From a checkpoint of a small transformer trained on Wikipedia.
Architecture: no biases in attention or MLP, tied embeddings.
Training: 364M tokens, 5558 steps.
Each number is 500 + 25 x the weight over its row's rms, rounded and kept within 0 to 999. Layers, rows and columns count from 0. Numbers have three digits each. The size before them is the row's rms in percent of the matrix's.

# layer 9 attention query, 256x224, rms 0.104, rows 228-255, columns 0-111
094:459444452518501488507474494495490529483543507495471544505485523517503534559502528477517487487477440484520488524514457503533488508490488506488477490532475448509469488535494477513458521496479499504468492507505487527459500478473539495537468494500495518483509487518520481491454526498528532517524466511519512512496547534481501560525501505511
087:523459493516457541461520500525485469494487500497534516484525463503501494497493472507476509524497472493565470501460494539468499538515493539485473534510483528521506483498523552428490479522478504479530509540474502470460518535526462503493519525531510506475504511475485488504505530475489494516484538486514492534498504543514499540488507480446
090:488487521536496424498529529495514482462545473458495512487523513486496498492506481497516475512496474536481504468541514517491500513540512554465467481491494478509471501502499474482473500502481498497516524503486466523477541505500553508445532468500471529489475511539465469501541459524458492486509459535536497489510497509505524507451533452508
089:486489543490491474513473453514512507463513512510553515514507520522516461505555551483453505505485449490508492513530459489511462490536502473471545541476497500521492495487494483487535504475526468461483506474542499518516462477484469516492500529464523495517537498473480514471501499488511476514500465535508469536555465529487478459532500483466
088:492517502527533475506544500457503448484470484514505474510498481520496530493479506535497514511488504479471503518445507504487519512473549536513479469478531492485509508468553511487496494512468508520524405537467518483503474441474444525499507505538529484476486500529550516507461506538529534498531511491516484494483474486480517524458508486475
092:508458530488483512525459532519498514501481504508471504502485523529513518470505524491440514519474471526526478522464529509491454491478502459457458540479478494444522515502484461511466484523487482480514493478463477536518512499465514541548534513529546486543525519490516497466505540507543542458520468513481531503488494541470501538532470530490
096:505522533540520479514494491505489506489525472514491527473534501490497483495497521491485460472497555534503492460533468506493470495539503501475523503501502505516484517522477485488511525523481484530501463497468511489436514529506523485451518498519511545500476486463465508523521476509487552496483565486494495499540510493538460514465514497509
095:527497477490493506506525440462510462508479477488536496496505513519529494525498509481468517498517503484514532539527503475471493506492501509524491483550481504491520501457471525515510511508482516508496488532504495483535499519501505521516524528514495469480490478414473488509521502498464518504469514542510488509480468495486489524487499476490
091:512512486521540550497490473525473501496478533492473522478477562481539519511450494468492482529489492490549491521500474472506474496539510495501528489525514490518483506484471511519424471497510502519500512479484501491471488478464447509515434550495485526498510508538491479501507468487517536459478486496474500518509482491548498511530519511463
088:485494559508498507495519474495519482461455511531500505488508539499530511477498487496522529529526464549523492520527462473470500489543563481521489505503526509500487477508510476510499504481485522525458471522446513495484536517465481483482512451499502482506515466462498493485505473497509487532540471488511445508470476495524490492509464473539
098:465425473528491524490503499470499466491489563487468457513541494494494489527531533498498452454535567485465510501531553476439545517502473488500513506540488486506511530475489513518511511506527523474500493492514519485521503515469512495471510500451534500529475502480483509520496497513480488515505512508496478524512480449497513507508498504523
086:438456494491493489480478483501527498473523512515521513535535502480530482535486548483526495507524474515466455487487482543492508483509524528514456517455506488467478537472518497491497538474520499514495515532496519506495520503493480497555523516499479495524496510477535491545528495524488483473536515446515495504476484529535468479512498517467
096:522490528474524517467528529498467482491512528558513493493488507491522495504486454509525492487522479484522490505464505565507515478519485534520482525463531526459485550497468508515490478509518493527506491491470484485468517496456492518477478524518497477491527514501482502492470481532487564505512476487506485489505504518565483495465480503552
085:519494455515457505543480451517469497511493461487491479494513499511518487502529497493527482514505512518477489479486496484513518503503495444521476483470513467490458523468497508500445511492471509499469502507493494532500502468495497454530499465464548499547488466529490504519499502471518548508507542538498517529515482480531510450440513536518
090:504509478481532484522502487466503567487539519471480468456474486499516542442472525525494540505482527490508522491531464498510494470518514482518451521482496473515500498499491470500527532487511507507550489488531506540535491498451501573481498514492497479514505445495493477481506511507467500517524473513513492469474528521520490503480485531487
099:491485527451464503494495500518442489546507511485468485465531521490505490486496486491493557496478491474486482496518541495521521544468506516538546520486486508492480503477481453500489500521529510462513535536487481512502494527472532506512510472540551506463465474492511459470490512567529483523494480517560486506528486548524428480517465439514
094:528547506470522498463518525514508490489490490521506525511532493478555504482525509467482493529523528545501576543505467502497501524495512476483496508477508535484552500501483515533522473533471430509511449506520543530505500497473502488474455484489482544495486459494510509493534502500441525489510515457510504512487480515438501491484535485514
098:550512516468535518543528508493543479495515462523533518494501495519503485484451457488491529452517545497481494443493531456508514535485511505540505516497464535502511530505470504497477502528492543477460532498476520497516454484495502520459492488492495467537491449513494479488543513475522512466527506511498533501479458497536525506479520479464
087:502484484495466491466520503498508479548474531542536502539458485491485484476504447480553507488494493483468495501518509460468468496495463496511537500513556535487515454521490499479487500547494549495506496533483531524531445479514485505504470509492415485472496518486480481502461526499553486498506529485527487511503553507561487512518500514515
094:498500520498520487475541467498521444502474505532480528513459533457523539454498507488494515459477516507487574468486489546490513493486476472487526512509461518472473502500470525543536532478469501460513465516517523524472497498547487491534499522472508505537555498524509492482512478477522537479501552500493494490506534487476477487516533540453
094:471506542544514493463506505481458484502506497483510528526464558529513480492541493528524523524540489486501501474461533490502483487502504508514512452557497463545473509543513517554478518459538466478495462490533509473497456501472507522477469501512536538495501481474544468525521492471494506490498522506486542476506476543463494497471526498498
083:503498518512557476474487490520508572505491504486463456485506476503499482487528482514530520491480526492487560508497471491505495509533496513501440478502529489464493541478495479454498493501526450499502478511489498485513494486470513460483506499476495523458469516449525526497503544498492492480522522509416481491478474523496477502493520502517
101:525491487497489478494510507491462487526502506515463505518517515455512493475452483528518489533512503494500498473564486485499519463499526470506496503455494517495505562528543472537504513493494471499525473565491510471532480519499478491467500475499481479527469485547501502520505472527474504481478505528484453572544538570525538506476547484494
095:520535502470455478501506462511459518458476507474514520462519518518510447473567489481503514529504490531505546500500488507506518541520521487469511515459467520469503482489516492482489518481455473498484498481466511532510459448526477457477504477477489463499511555535506510471551529522485505511497479505526508521454480462528504485499530488454
084:475439504501468511486479507484508498448480483507512522516488503539529501484500466477510589538510498479475477477538514487535511506547503495497508571541520512472468504493477497481520505536502495478512538502516494495498522490481495526494484503514510488486500499507519507468489510520480494516539479495461499459479470512502480502529448488506
087:507495445507480503510495487489518522464544473481509486531495498560488525481489519521474494487523467484508492482513473488454509501454469440465480469480559496513515459477470483499473503522577498490491508495512502515525534506495546529539557481473471488487473525504458523507484493503505516500516508509538485500513515509441535463478501504486
092:520522513481516454549528507492456513502496537503496531436502506494499529484495469510485515514492490495511501497476505515555520484521498512462509487483509499480499525508500492506524494508561480475496541493481476530499530527509525523531526535506542496511514482484466541450537526511465510475547510491454502500506478461493544519506479499510
091:497501516497492535559480506516515495484557531522512458498472506495487499520494500533486500467496493503488499460502501482508483553521505492494539481475552527509484487506448496478526480508495524485469498520502493471490505468526520509521456507508496504505540512476455543488467493490507480507533462500479473500501501538496468479544505475518